{"n_layer": 13, "d_model": 224, "n_head": 4, "n_kv_head": 4, "head_dim": 64, "d_mlp": 896, "vocab_size": 1644, "activation": "gelu", "norm": "layernorm", "norm_place": "post", "norm_eps": 1e-05, "positions": "learned", "qk_norm": false, "attn_scale": 0.125, "bias": "all", "tie_embeddings": true, "parallel_block": false, "init": "trunc", "init_std_qkv": 0.0244, "init_std_o": 0.0, "init_std_up": 0.0244, "init_std_down": 0.0, "optimizer": "soap_variant", "lr": 0.00145, "beta1": 0.95, "beta2": 0.95, "weight_decay": 0.17, "lr_head": 0.00938, "grad_clip": 1.0, "warmup_steps": 200, "schedule": "wsd", "decay_fraction": 0.467, "decay_shape": "linear", "final_lr_fraction": 0.0, "batch_tokens": 131072, "seq_len": 1024, "doc_mask": false, "train_tokens": 601700000, "steps": 4591, "dataset": "wikipedia_en"}
Each number is 128 + 24 x the weight over its row's rms, rounded and kept within 0 to 255. Layers, rows and columns count from 0. Numbers have three digits each. The size before them is the row's rms in percent of the matrix's.

# up: layer 2 MLP up, 896x224, rms 0.052, rows 36-148, columns 112-167
# down: layer 2 MLP down (transposed), 896x224, rms 0.0448, rows 36-147, columns 112-167
up36 091:166128100127143133132127085103161170114113161144139172115142145133156159141115156207113151141110102131107172101116118102123136112125096089114128140136100123144113162093
down36 096:144158136140102133125115114159088135112157152113112116105077109126128128172109129140117107158122136102092156090133123145096139149105132143107130168110139118152136084137
up37 106:167141126144100194103124117132155153129137129133096120130173098127099130117122165126109114122137171121182127122152178160133150082103115169110161122179109146140127118089
down37 111:187097122148112135136116192148106145137124127138144133096106138109160132135161159158110116174102164067100105131162124130057097158113151100134122109104108138122123103142
up38 094:197085138163174164128128099122131114150138139154122152091121145102113162168134192119151152152134168139075160154096148151112096125140128129108148104129123145100085125138
down38 092:104151097086104122131118136126123174121135154156157128102103138161105162113123133103131144101135090104152110070139095084140115097122155114111147129121171116104138161142
up39 090:142130118171136165089177153111133129117197141107135141118122117126121133150136144108176111118158113088135120127127107143127103145108140162141165125127173126159161107128
down39 094:085168101144131102097098101122092124143120110149108125122127175123111139122117139145089172121098088156108129110165098124107129091147110118114150132149111101130124155132
up40 092:104144147107111135132159096154147144170084128096131101126121141143110126134180099135095119112102162132123132155153085150137153145137110152124123118095108118157116170163
down40 084:143084153129115072135105139151079125082147122146107135112165115154139125110096126124114125088127132150124103113123114123119090072128156140141135152139151106088145113104
up41 111:162144124152127132110125091153109125176146123111139124109129173098111078157112154135150117124110121122109111106106125169118109116091129134119136128166122113173157116153
down41 098:090109148077159106127136147127170142132130130117138147143186115129135184097132130142161115109137101101126123146140167090133095101154108137103153149086153146135113103132
up42 105:138090105180165126133096125146101161136111109098088145106113145107110155144140118121103136156122145172095099157137116146106170129130110134120143154101148162124190114103
down42 095:148140137153091137130153151118140132133108144130146152156108135130120127127176131120168114094093162103088138119137121098132145091124142111135115113135129114133128145135
up43 099:146142114092140115167112077099073124140151127115131149145093132147159166148125113093121138121090125145156162141119147098120089129135117095078102119088148146110110142098
down43 097:113164163089107135115111090170167098101128093124126101117133156117127136117098135131092135142127161107126082138135114092063113098101124114205128140118118157137056147128
up44 100:128097128145125106130123107148111122151142118135121104128147183164162159128100140116118112132129113157109129092170119154164141066118148084119139149201151089146096112141
down44 102:074087067121127140121150123120126132116163153124147129140086090114137084131142106115130145133103133121124155165127175120114121151136143105110125132140096141130136105111
up45 106:154088169132151097108129114161164122098108154146161099127097093082119139135097121154092121168162118139069138135137113149127171133111128140180158131128094148128156123100
down45 098:135092135106121117128150081148099157106103103133096107092112149097155174140102132109118103112115101122170133110136117118128148095109154102149142168085138105084127133131
up46 078:126161108131069116136154151151111129109138137125125138093128110121135109144149147121132170126122106101074112106124129128143118118113157094145122138147145147085169194151
down46 077:105093085156190154094124089113132161151098132111118138159152120139108137146142139106130094120091208118149139134107147140165115132152087146140109130094136112149115104128
up47 093:102115116155095146101150129070164102142125127131098157157117109069135109099125108133121136120157131116144123151127112160114125173097118111174148143141101118143101159129
down47 105:144156123087183117124096131139099132122125141102150116097109158157114161137184117110167137138112114151131124095121149117126132110159105108150091107134155157096163117138
up48 140:122156157119154148155105196117118152191118108104136121129143112153118166119124118086087140114161087152123121177086134132133135129118113162130118121114100121114115183149
down48 144:100142123094158121153105150106106168152124115129109142176176136100114191092124146099093128111140113133130129215103106114148143114137073136160167133104103106117152154158
up49 100:101127108121142130141114161097097134142120133158134148133072120132147108121171107106145107095112092115135144131155145126161084117167125092176117173180132103121137114129
down49 100:130116123153125136085137135183123111125137120160145161113143160116090128168103095143103124137151140141165163140132143101143106127149124158125159112137106134186123104141
up50 094:128125115076121152092140156110122147137153131155143133149118158146168114119137103119118131116101095111090147120113149178154093137124131097165156114112128141160143102099
down50 088:168154135133125108116132116121113137112110143131127147151148158153119139109093129113132162172136174116138107132121107122111144114145213157130141109142141118142103178157
up51 096:148149158135129153132097101116114097123140120065079211181116100090102080135116143119125128132144112169099108095123110127136122155104122143166118117167136122136137150138
down51 095:133117128121141130101175144162136156136101108131153048071158089164128153140097150143120097111143119113114163152130148147136145095180148147074124151104119110103149083136
up52 091:123133165133137096106123108141121086142155115115108113135074128126138143156139133161087138072139143124121120149132158149135141140135105159127102114145135109146121104086
down52 086:075162089104144125143127117107120121089091145122115118084133108106131135166155166148091094156127124140149106145129152132132126130148116065132133139113158104137140117125
up53 110:115113158110116140090142133162096138136151155112109097113122129178128165120177097127136133166129131182078119155131089109151118147184079100122122129130129100092135096127
down53 112:124126107134119151074146132168111129099120155109102118100114141117136151156148101182138112115107132142115152125125140167123148145105124109105148161095137165139111131127
up54 081:134095108087125135083100149148094087076147119118149133136104123164130133117124163120107132079081133103139127145109084146108124141132167106136154125138157137156112094125
down54 085:123122107137137142116117132049133136107144133173139106127111124151117087087126148156126161133130153153125138129125134118153114120157132150130122116165120150092143124134
up55 105:151136151127118088161101101132134137165152100129087110122122090118146121120081129134116131136142105168124099081144155143122140124108125138108105090109130125114123119164
down55 103:151079122098105187147144138160100097123135150182135149154131132166118142098172135097111130147138113122130135179135122075160112155138129096135130139168104098140148143084
up56 093:120107175151103146164096101106164136104095141137088134117100115147111107111114141118108074133116156156139139130109146106104168148116110141086118112124129097133125141117
down56 100:180115105131136145125142143119113130098143166114112108159097112104140127116099155134110145135116081108142153132144131195112109126130156126111145148160118176144159128141
up57 113:126117161111150125122168126141086136160120113118131136102174141093182125119146137131127138120138132080047119167143132118071091150114105159177125118124123119142109122156
down57 109:147155170148152110157114125101121118102122110187143124122098110136117133181140153171065159152131131116137116114150148143171147155151105134131121115127061126136121145095
up58 089:131130142140121077144122136119137163103142143101128140149120079109120150134184173110113171118168126136127154102112089130126150152100122141145152121113111121127104102106
down58 101:158158115127098131153118144164106103081168097155082102109123103108112136145099114147096097168138116118141083129096133106157130152142103124136089138130133125125127129165
up59 094:141131124161136112174106142112124104138150099138132153121100150117122178126124130130135101081109132164115169125136135091136104127117118169131136126150093122116119125121
down59 090:162141163104136104188097103128159087118077144136136088142117097118113115170140116098166084116146112140135105088120104144103129112148114131129154180119149117109137102136
up60 114:134107155117149142111138118137109092110131136139136098153151091151117148108112124146136120154126123157129146095113134085077095134163114142113112109132148130123086102098
down60 113:149142157123137110187118156130146148111137121119101132138131143155115153137072130137115140143146128103125100130103152155101105093136093176151140160201095094112111147108
up61 106:143125148117143094123107152092136102131145159087143134134122132131125143121175088081118130168112105137109149179150157104145128126174156114147161126104141109127157107118
down61 101:084121107104138107144091156109125162061124154117112128186144120128111145152117094144143099137094113125140142112174122160146164112142094086146120105120085107124128150102
up62 113:113102112121104105137128097113117107153089126124115110164127161092133119126129093135117131147145124110139112118144159149149112163111163173121143094146165110138118157132
down62 109:123110165126105115166159124139120128136125124129133140156117177116163162068121137127155140146179132160123145113118163136139154122139139125142130152135119133133175131112
up63 070:114143119087131137135115116132108132132141150143129139137151125110154145139119105137181136138129126102108133105128123141070100114123175157120172128140073147126162127130
down63 074:120157186155138131159122118123125132166102107129129156146156133123109098140083147117148127134140123120140108136168172152130123129125073101160131143105128138140126111131
up64 109:158093119134116136146103090175138123132123088151139106135155059145125126104126148116109142109128171095155148138143122119111153081142145125141137133150070112109140110167
down64 112:138165157122143130109141178128108157107100150114101155137127119126131114197161172122095127141142134150122107185119193123162139135138121114188112118124136085139152170136
up65 074:113156110136137155156135139154177116113115113139113099117110130136131091153135116136105159141139071080168098124130122143158124129094079175179123144081115147080135111134
down65 071:116100185152108144164100102080082124159121128123124152099164142117134130109114123135163121138117182137137191118128146133148117119124152140139109120140144105137111166120
up66 107:123102142181150106109150128087133154142146133106155115146137103142105107101116071139125116121143119130138144122127143086141147129112122147075149094122134090117149117153
down66 100:170117136141144091124094084131132105139108168109160190111143173148138114132125124150132160127164113151121128133152160129134112095139153159141118133127103124141145133122
up67 068:139146130128151138101135072125120141141131152095101136143122139202108096167148130120114142132167121081100110166160131117114127117148128158123127142096139075143114161143
down67 066:142120105128123119185100135162083135127111139132153126135109138070145100129140135107146118122091143144127113064094101171128107139126110131123126137149107146159094096106
up68 093:119134154157153113157117140110143156114107110139114124128109105157135125126124134149146154135122127140183121075116109117124107116151116146180120127080138089122159132116
down68 094:122117107143110117106125142123137102143152140157137117108172144118145149092076134150116102159142120098149155092127156118136139169113142112157120135127113147169113170109
up69 081:171125167138155109103132103093119177146116108131081148096111137112128092109094151114135098096150129106169133159144157129137198148105172141127141143127142094155116093098
down69 064:106123129125115162135140165150126128127156114147160118138153140113154164143138139146121128179084128145153128157139118137115142122153115134153121203152105095108118138126
up70 102:134147131143127154120137115118111159136129134174099150124130141116107118116157102133130148122125117112130184144114152117107102123134122124134097154146099121101134138101
down70 097:117063106163107122153135147134152120101114105083138082139121165129134138148093152124112120142132101149141071135116116127118127095117141099117108102132152152134111108117
up71 097:126153122150145136135114139135112116153111136108065129105127137114140101175165114146143109104135182150133163103122134133123107157138127116113058127109108101115102105140
down71 100:152133098105080129091158100109131119125144091145148123095122168139111152126095098124103175157139171177120111115121140129136130135137116136125145131165177093098152126136
up72 097:125139138173089147161129120099121147140128143136129108132120075158158084091169094138107108167173143090127116131104145124143104130129112141125136113146141133158138144113
down72 105:142172108117163124116097110102137105087111140110121133121155144152151167147076139103082134125133112148114121144162113119099134124105127157094134128122086093132086161141
up73 106:096099114118161134128125079157085133115143149138150092100156134129141105141121152118149154134141131076164161089123109141170120106160132166157126139136147127127139067136
down73 104:132151136083114125135122149166105150111124063143133103139118143145110122103101121118075126113195100152116159126131134107118110106136184122105160094126117128128107136083
up74 097:137089094078152159102127112102098101109117096147122157142154119145128121152140156141109075132153137130128083104101156137138129102123113106183128126136133100127106110127
down74 096:130149108107118111096130118108150143147170190125159136132126124087149130084129067155124168164119106090097150112135098099108104125149137138130137130122131113157141124129
up75 102:141096148153101090185107129106093100174133151110157117130112139131114126152154124135148092105146093177137121095122160122122149124125142133153131093136114115102119087108
down75 103:135154125116124129087123127117134085108138112085125154176080151162107151102174125131120095109111150127129150153155129092137124116113128114146133145143151125147170135153
up76 097:127096132113141169108109157152134089168163100127144100142102101072102108151158163082133100095150134117113109132179127133126127137137153139126137117117120140183126125137
down76 103:093100118101122130094119113101134123137142125099135170145169145161109166132115133122125134124162104100172181096133122113136093087115100124147125149140103083109139153124
up77 089:100120126159138168166130119154128115139155151096123139116130159152142096078115122131136119104157089176096108117158107154165167107165134143139088112170111164116126097133
down77 091:104122153138121116118124154084135125141094156124137165119112125139131125109149162098139116122126125097155096131108143083157095192093118129077121123115138114125170139083
up78 104:164128146142091116121133134141155151111127113122123117117139124124097130114168124144135156141153126124110114105130079116130114095092110171089132112092091105144127132145
down78 101:127128106134094131148157136141121077105126128092166117178153134096133106141053118127120113121160160099134079139122127124142155147109160173147132140117165149121147124133
up79 102:126131143097115138115132136117127150155095118150131128169127117164146133118131114151101106146148180089180149092093151126122134167094138101158164134133086126160115117122
down79 104:125154133147113094118107101152121075092113169117102115151130109126139112159107145128119140084141135118168145149141073125128103163078136119129111110122157076125127160127
up80 088:155137103115077111138185146106130061158117118170137131137140141145139135100136168130151105071123096078134093131140136110138172111117126131136153114144114157102075186124
down80 089:116119135132136139162164121128152091119142142111085130157102153174121155136138124172128174158105127152128136110128114150137143119146131124115147140146094117087120107099
up81 090:150171097100096108076143100152114129207119143122149108162132128124112099177106138116154151139169131098135135113106184130106165128141136103149134125125109152113147107144
down81 085:149148134113136133159110098095110132108122117135124145126126094146070099102159152085120130104082115105127099133104084120150113122132103114067110117113113145115162121118
up82 098:108151128147114105135157112106114200127123129153153086160130118112119145111147164120120130141165108118140133139132133121166163111138061117109147130156134138125148076147
down82 094:144157095152131140126099147121122073127126126092111120119170128147158100133109127143096119134103146141149109128177122114106134122109186139158114105131105132169111145105
up83 102:129149083102225132143152173134083156112112147119083085114131126130131118140129161089162136143175119123125136084110188093146108096119139123119133095115127093119161119129
down83 114:142113140131174127149143127173111151134102152133116089090086114157101160129118157116136122108148103136132141104152117106131112125134126123172114116137148140104113136169
up84 100:161104107164153125089110145148109116107154098104097133089171108123132140152137104132151085124111089099131119161141115135100147116137109148149105106113128179160090162139
down84 105:124129081142145085105125098152148102101153126116159157117152121137126139163092090160103126119077142142118118091116125105089122103140134169118155109089149157136126119142
up85 113:083133150151132146150113115123120118103160112118135089145110145122123103124116084177160162143111159143158132075100127138134107128119155148088083108110145163112169118119
down85 109:083097116131100114100140151138128129111106172123133105116124133142125135132166119103125129145144107123129114114078154141146096163110122127126132122118096132155160124154
up86 103:107135127143158073133126145180128122153101130125114105121155126141166196158120129109145125133137162090103121124129146141114129126149155105073124145154166140098122156117
down86 104:157182135142164121178106110167098070091118145119114156120120138160138167155146111150150115138116153119113182128161118132153160133151118113087130162131104179169129112132
up87 094:163132115132140111153102135100120135120119123116111114112154107098159102113150146130134113122151159107103128149122107171131098121135115117093136113128149093135153125123
down87 096:124146115091119141133084140114136142115077130074148091185148127114144160108111164131117088158109114096136131119126100121131081156112111122115171144097132135101124121107
up88 091:129090100131172115172170128126121112098137109136103135161114149121116146122119148131157125082096159169083133143138112114100121122109104114131173084165142124087129086114
down88 085:138137157151064141079137117117161090157154143129148085097099079157142126127124091145106119112127091090102123126126137133130137156112140111137093151100118140160120152138
up89 107:139111160114070117131105172129130083130135127133086133139122114167127128111127137124140120102136113113105098068096110153147101129121101157133155123140163151102110125124
down89 102:130115146200140095129136147137154158148177169114080107154146119116114150123092113145138130158105117137139164135135172123128154124155147156146115164133117114150088147120
up90 086:093121137109113152177105159147132170183092097100168142137127115153129109126077171113062106154137128094127120119132138122118094139113092151100161153155112132139128142166
down90 082:128131112144167151123086105091115101078131128149103141146143118120116097096141131136174129164146113089136104106165105113103137119145119117127124116170161123123098145132
up91 085:144134116092137140089168097119092093141090129141122143165155124123126124143073088134155132116145137124110102170126149116106115134139151103180129091123116136140109064132
down91 077:128108119122130151171118113138120146144137134095149088115111121127112113127195167140143089175096131139127154101134125139158153099132154150094161144152119105119132144147
up92 090:136127141136118173091131118143139171113112080117160137133121109095094147139126111086113097177169155128174138119111144139118158077092094123105075154160129114139149130099
down92 090:110123111142128145129168141138093123141145134152095152125124115138195123107125139145162124124110121150129127159121110125139142118163146100129143105104142097136082152129
up93 105:147089129108152117132120080175161128122140172124171104129130118182155092110137173145122124114129145104122174129107146131166128130127115108117121126099097077140092143114
down93 097:182105147136116156118149113131170138126098157149129090111107099086124134100138073124128127105137110152124161162137120104151082113124116156123145132151145137096136103188
up94 095:131080130133106123154090116154146130111177128111127152149159123167113106150112103110102182117168114156206121145139105178112110182102167167117100112110110124136129093154
down94 102:105111156114120124152120095120157121120161111155131102117188163146111105101167127100105074150137102163133125125155148129163150135119105129151087150124130112073124176117
up95 104:125153084163129102170160103123143056141100085124112108134131143091163113156156079146143090105104097161139131113095157118156143114087159125118159135130094098140118120127
down95 105:131129093167094101175132143126116139096144148125126163163136137138095134138124128089131152106091146149129106158114145129114123122117067135131142159168122099139104131144
up96 094:154129072131134103134138118106131153171123111118105132136121179153111097151053138144118138081143124164110158110104154098123181132150111114143113140087118175080101152144
down96 100:132114131111116130144118101136153126142125105121113129142139154169161141164082166170160114091121122147126156129129117155120115154181125172153144100079075111145127136146
up97 111:122138121125170132119137136134099149155171134154133102144125081084106112110120154118134126126168122115082129164131109097133104126140137157122110161099102156160105156100
down97 115:105095108134108140154172130163149140116126154120114129173132109147140113091081117157155140141106096111146100131115104132102168148126115152133125119090132165118107146144
up98 099:127121108157120118096118091119078133151107128103145160147143140109138126167115142152170101123166102159107166177135173078116133111101141148129117147103112128158133076135
down98 095:126113103137161164107150164135170164093077127158147105126126128142091137152157151105086166155128130092140125137104077134090115159135106131090130093146109126134139128166
up99 097:126102134110097151121114099139127144159159127110146135069099147181127098129148104099143109118125123152127075141112098141134130138170157096155127116108129107124148106111
down99 098:141152119113117109119110109108098129139155141157137147121143135168136123143131116140114114051136172123115147082117115065141110146111156147132094134130128154083123169130
up100 104:105166103125130154140100157079130124091145136114113140150129138158096097119164121132132099139116122108129138105122138084136115193121145114130140147145156136155116101090
down100 114:114128149141132186106102148136124152117121090141092143129153093143125149197122094134121119117122153142130118113113143146113133088104159099132105130138134126101103188121
up101 101:133069121142142142111097158129120049123136119107092117127126125101117096107145145114141133115078119063150140166102076131167111095154145132090121088097129141134117121134
down101 101:102074134144111066126117143104149141126108107152118117119116085123101158156135150112163127113131160134124072119123144130150112145153132167184104126137115083134113142143
up102 110:119098089144098139119165132135141131129085118053131090139136151124158137109136158075173121118133132128144125117133142160081122100130132119076137143129113125141132164127
down102 103:138120169107184124143119129103108158098123149117144161083155117081137099128144106143127132127126130116141109135111101133116099139092115133094139150126145103106138158135
up103 093:171102130125177156134157147109120079127136114089118181117137088185108118124099110140111126106134100103125129128157119111075153156134127127095124164137138123152152133099
down103 098:130146097143133140143122112128151180095150110126140131163152166121127134154135109117135126126127153130100135127114085121163138152146095160133129096132121125148112115142
up104 105:155123126144192126146128111132121154091138142141106136147081144126094087128093139121157139143189099141108097132124102140108102164115142181094116131151094138095137105132
down104 094:097130083143115093130161115143135109101151141108156150087117138093149122165130115135141124085094151132145144147146109149159160129124160086165103133110131158164111181122
up105 091:135121116111141129156086145097117104171172125149104118108123101133142136121160152114117119103151139119163130119154165124137116112094132103131152156093120128127127105169
down105 091:163135139151104142147136110125113132110074129150123109137145129155131161171109113112131109177156106145136098148130119114127135136150110141148109139132127121142097124095
up106 098:130103131097139108126105084107129121141153124169129114152072148145113114113118141122158122147106127074170167106122100126100108164146127162157089076123136114108096125129
down106 097:077121137161126138132134114141143130103139124142117070120091136125139127145130073124108147132111157194170097109141148114136146141109125119121111166127114109115141155155
up107 093:138150113102165151151166140137127144116139154158127123122170092100119147164123139116131115159136152118161137135149143106136128129111154098145130121099136108075121121101
down107 090:146143122133093154095115069140156114155090114104119140128107116105145120113108133158125090158141149127106098144146113109119091121112124116129174101173121155163142151124
up108 108:131114144109102146136160093092116118137111122141115114109154161110131151094150126139159141167165164140075134124151127194106102105162126128126115122120125104135152123095
down108 125:154148144133152123115115110157154134144103134140051113163158112153095163123127103147104122131125101147098128120114096164121087129134158105084090115157121134138130117112
up109 094:126097092130120163089124174140089148138118111143130132095136117120156150100070131116104106138100156099082161127163184157140118112140118119175133137121117101121129127144
down109 093:083165142097125140150106143147130082167139129124149145087115136121126125130084131141135126131144092124123140129092085101121091160134129104154099140143118148114118137128
up110 098:138106132118124141131171129097129124108145134091109156118097187159141090116133088117140183114091168122124123129121093146100116158130145109177117154101072149137138113130
down110 097:103134119098175144152122160199119109113105138142092141094188100143184133127137123177144094139153107131125172128105125122135144096180151129121144125088165134129168116101
up111 090:121157143137110138122084128102149142139124133134093097074152107143127113142157116113127102103133133150108128132123147101175108114108150120134121135149128111132132090115
down111 086:166162134133138110096142120140094123144139138126142133171100118141117145107120140128158112131149121126118142128157118137098136112121117148127147112128122160138102134111
up112 071:136119158127131184111117094131140137146115129128111090142127110136119107125121124130138117136127107104188132127141157134153152165127142140131143151141124099094094075103
down112 074:149136107101117119119099161151143104105113128139114186080148119127131132102141120116161125174120149137091110136124121082100137115124113163133138123156170053154133122110
up113 090:151157142135140128135112109124118151155143166107125095166131150153163081146097108126133126088075136139149105133106119186128133134099085166135137124137129166155108131109
down113 087:088118147104160165125108144133139103125114122136111118119113162080097135096144140110110090167172119109115133118101131123129178133129169101123136139134114101109061134135
up114 109:123122104107099133126119108117131117161096143078131170130177125141132146129081153099141083141143123100148149159134100164114134157131117092127096098151121074170122132130
down114 108:108115146116148142183072103125132095101118073140125141151114154152112121144107109150128116139132140090104107143131150168132142161102083179157106140126159120087115173107
up115 098:160081122118157148156124136105100150169118120131089116123162145126083141139115186149129131099135117114131157112121105118130134113161098085130122139137124112147143131101
down115 104:094123143096138084116120115144121108081105127168123124100141116131098139142118123093089143133122173115101116134110098151114130122077143130115081134080116137125119140157
up116 100:135141085167133172139120096178108141119144139142109117155114141122143122131149127134107134152124166151133126134080100099125107132102095160094164144132135102120092160111
down116 106:124190119147109093123158128173096174095132127169130121173095151095124092169126104109131134109141118141169120125150115103125118136072108095145119137111174142110150171109
up117 098:122114143140152168103123113084150152094114086121098107154168138121085141126112051109122165122143095130138122200108144118130168093168136128122123136130083122145146095091
down117 093:127138134142122110130139127169155117136162113120173145086090168113127105213145115122134141158140154097135155095144103129162112122110142147082171135137158086115124154128
up118 110:153101111140155110145104119156126142122120104138106130152117152123132168162158102093148106116092106115167141121125153113110103120123112151173121147131119154147136137137
down118 113:123141136110146094170125142143142155096080092126135129140124114139119120136103116113096174140139124075095100142129127143136128140136139148117090138126099111145137134122
up119 114:098130118139146086136130071106098154152105133152168164125127146157145137181142130109111112151120112150118150116106158158124160108113129102139096140154135130108125125155
down119 112:126139145136110115130149144139177109151115128097133089118114128132124112106181105138112102151131170112146102154127142109139106175110088166170139125132128103120151141159
up120 104:126135110179136144134102152150141117178150093127150147154109102135136069144120158116137106156135140150128125081132173137145147095112126133140130172145164103073105163166
down120 108:139123120166092151104110136115138102102136096137092135108138126116144112113112125147141161125164127107132086152131138113126122153143132140111157096157129142115106137129
up121 114:131123091148126139149136083165089133133129110115106127175132125093118131151117085117117132161099119108134142083120174148117151099117124177107117120097153133117110137115
down121 108:147136083125098121143106147133120162172136172147118150169106130100121124148172132124115156098148166143099142151175108108138117081140132130173116175152111139120096105105
up122 109:124064140133139133095128127087074112122153140124126095152114132146158152148132139078172125089129156093157109168127149139145075093174124135122092154123135132121136116126
down122 109:141111142126092165147128117121164140149120163149144176141115129098140112120129142142132135118151106181127164134162129132132111172103125132124158125144085121110089127127
up123 105:138146138133112110125100158126133139142149144145126110115118144152138098187111138129139091084151153135125119101151149155188080106145189140112140118128090104157135126142
down123 110:134154155139155120145144086142104146136114143161142130125131140122118093122121132123134124163140105136161066157126165153168168098127097131151138141113140099172145102131
up124 104:145132119136100126115139137114100156104119138093154121148098143144111105141129081087115138093099089130131121133087145099116122109162145128119172155168094133136187116121
down124 097:137140125105139132109178123172160146099149113149109145112137136126126147140105128118112124100107140156127115119108150152176117102111153065074151127141134115144139087120
up125 107:125088178083151096120098066085149088163129116089113128112166105119117136138131094123119099152075144165143134147133153115160148125149103121143148143110161107124083130100
down125 112:120126119128130099097115144137117116092143110110105131085105089163131119110150134141114163163143106139119131149101109139133160132136137143142119168156159143156147147141
up126 107:120150138155107148108141142095102191124111126085115101136092166143125123121148149131129133168110135132120169143126131089150116162120082150141118082125142105123149132099
down126 118:110103109139136156114118168146143133129130080126149134107121155174133120168131152095168128154123180109084160122127173119108129105129114144138148142143112075125132156147
up127 090:120085129138119177084123157088120125139147150155173129072162134088106114140117154162104114123112088102147166094152152117146107137137124170161141107101119124075105139126
down127 081:138192116144121114158100110164118127162107114118148129139102120105143126112104140135152088126092133183110169124118110131128142097142134080153127121128158147170128130106
up128 111:126115123162172151105113155151158147140130105140152119157157113105132118125131101120130100177110131130109144182146148154155129093082122108160152120132120097122086133120
down128 101:181133150108099094164168122144139166101167101102093116135090168072147125177115156127104105128146123116123136128102115118116095184145135149098150111172143130123189132088
up129 097:103099104124163119141160119169070130163146168130105081137143157110118117106160147161138101107136169153111137139085137152081135118134103132126136114111139098102147093076
down129 091:130160156122166158136125140121157121095148132154152160130126096138129082117144107188142129102148098125156128118161158143150133116091150095110128166134126137157083102151
up130 093:151132126099152141137087108113151161141145108134078077138152135113097087124136119136165152154149127130133132115132167143133145091121069164125092108139152123129119096102
down130 098:150083118117085154147133159159164133105110136149141169111175119119118166100124176163128128176134151134090146127138156115127136082110144120134139145141113124089093130096
up131 109:134164137170141134125137127095138134157108146138147106098162130135156111100145135129114120157144139128116136064129137135146105123122115143110139116135115152131081144124
down131 102:135133144111147115126137143110155096099165109155138122174111116095166136153127154111152177117139124106151095127142151135105119167128109127163074125182140099147126173106
up132 106:138187102159093139136113124119167171087119138132129071118134117133152116144147107117152110093116106120109127121115180133142098104154089112152114128118143114158149138102
down132 114:140085161093138136112137145108171150163130109143143153148081122129132119111161142137146117132133107123129140147130091103139156165103116072134103161130088094128139102110
up133 084:195139118114153108138190116138129138152140134120135149136113128129134103136085122118152128091120074128120113152147124168146143114124095134135148129127143151150161143124
down133 078:091157142138135141149076068100097096123138109186131148118153103170127138128122123122126162131183172112140099080128106068128076152138090142099145101158133129140122151129
up134 113:154166118101092127141133131066095151152186151132135122122132149134129093134100120124125148166149135171140133132143106120159126152136143133147126136140128113119100123152
down134 105:093124145119145121104135117122180139055089114126135189148146122121149094136140107097094157141099108067150118154113131109114118125155098130138102140126164121158163125170
up135 109:098134073138095110162123145152162134117153116124115110139122141124100137139122139119108165127089121139114115145142131127154118078171140116138144148145111172136113131133
down135 116:147136109127131149128132130155127111106114114080077151158143081157124132132110120121138100121107104162113087100147132111125128126126114135156136170096129122142101121127
up136 097:138124144092163123158151154128121145130126087156133100122099100119101112144129138117122129124122113121149102145100123130156127138126167170175117102141124161065162139118
down136 092:112158123126131110113095097114127153111137169116116138113134157136111100129119109113148075137128111122134139144129115119115154130146123125110148151165146095186135130149
up137 103:130128119109127098134178124118110136109086127149094132122111103126149124169132120159158141124077170142190108132124166148134117147120124112133061111135125152126142117114
down137 098:153150105149186097116119124126126136127140156183108139141106116136159128168131119147117124098131079148128114135114119110148148128114161157122142095144128116128100115122
up138 109:122143132138111116088087085112105150128095087113160120079128120125162171093148106126116158135094167144160142083095127145138167138130133113157135116128104170152077097137
down138 107:116155146119146152166101175143096107117151088138086098084178157149152110128144102115124111137142136130099131136092120161164144121138123100109142137104075138121113166121
up139 120:141077153167097077160128126106126116133131136096130113157124092075124083121114124108100136118129083148131134095117115148178115085120105135148107156146142154130131154118
down139 116:185099128104142097104160114117148142133168129134101066133165113128153133121076080099127128135107139154138133158144142103137135102098144152123092125158133153148106115127
up140 102:103155122108120139161077134089141084070103140136096121073142099119083149096118129102133137122148128133111147128089116156116119162135130120136108126132117140099137125126
down140 106:154122144119134118134162159141154130141160114117099187148092178115130143164106080151118151137126112129132104136138118099132116083129121171123107144165156131146138174117
up141 099:120077151129138104145137169103123166082129109148178152184148171154131185130099113138096136111182111143122132119151125088156128109126160159137140130112125115111146087121
down141 095:131131103085118145115158130124198124175113159105089170081132113207143119107124132110141127110055131121168118125169052133101137146133128146108113087134133117128095153158
up142 092:105151125151075131110152171152165144127118110135104153108155148158069096124129112124107154114118147145108122144150132117136137095133165171098137146177128079096175149177
down142 094:148146117122130108152101131117139117154168178153147144157136113090141181103144113138125106100142138128158127123161112126118137169131062111152148121091145172182110097145
up143 090:104108111169133129125134136143149098138142112120140096142186128159153155162104100146104153125089115135101082158096114123142110127096159118159132117162139099113146048126
down143 094:156134094094129134120154089130145127118141172200120158146126107146145093117126150154110155121111126140122119130132118131124121140123117119091098187169148115175104150159
up144 105:163138126149122132133115131155123092165101111128156136138120118159150130125101154082123077166132135143123147125129138132134104140143146132087113149091105115134117083087
down144 103:097141140116108132122125126125156153135154175106116086155141110100136148160104155169126135130110165131117075117134130145121154133084131170151155128131139145124139130120
up145 111:127143148091161104126117140195137122080148120141150117131111145128173107105076118154107082147131147128108057128122090118155122157108168126144132095172159156122133164089
down145 117:097162164122120125134153142112155120171126136102094131109098122121126140180130176106131144179131115123130166108143114122126123089141090089139104133094115082108107135160
up146 105:116125141154151153105125121114135120166139149132121142135083128135119118120180136119134099104116103187140130124128169094153138147172106133124096127130164137137138113106
down146 106:173122104136103128101103164182153130121184143131093114062137161134114110163131141117108118143111095101133159087138173116158109151151125107134144151105141122136155113110
up147 116:148175213125112143145111102100139137192139120134136144100094104079143120128162117111130111101128136135150116143108158155114140135121118141153116122182123099128116133111
down147 110:152095085126109104124120146136122110079104096104124164118145175180158171101130132128117074136060138123169094122133064091128103159142150135110160128139145115123144125095
up148 115:141107103150137135132111143133107117120163100127109116136115135121172189151148137098104132122127116110153131116139151212132195105130094125114155129132097150134148109101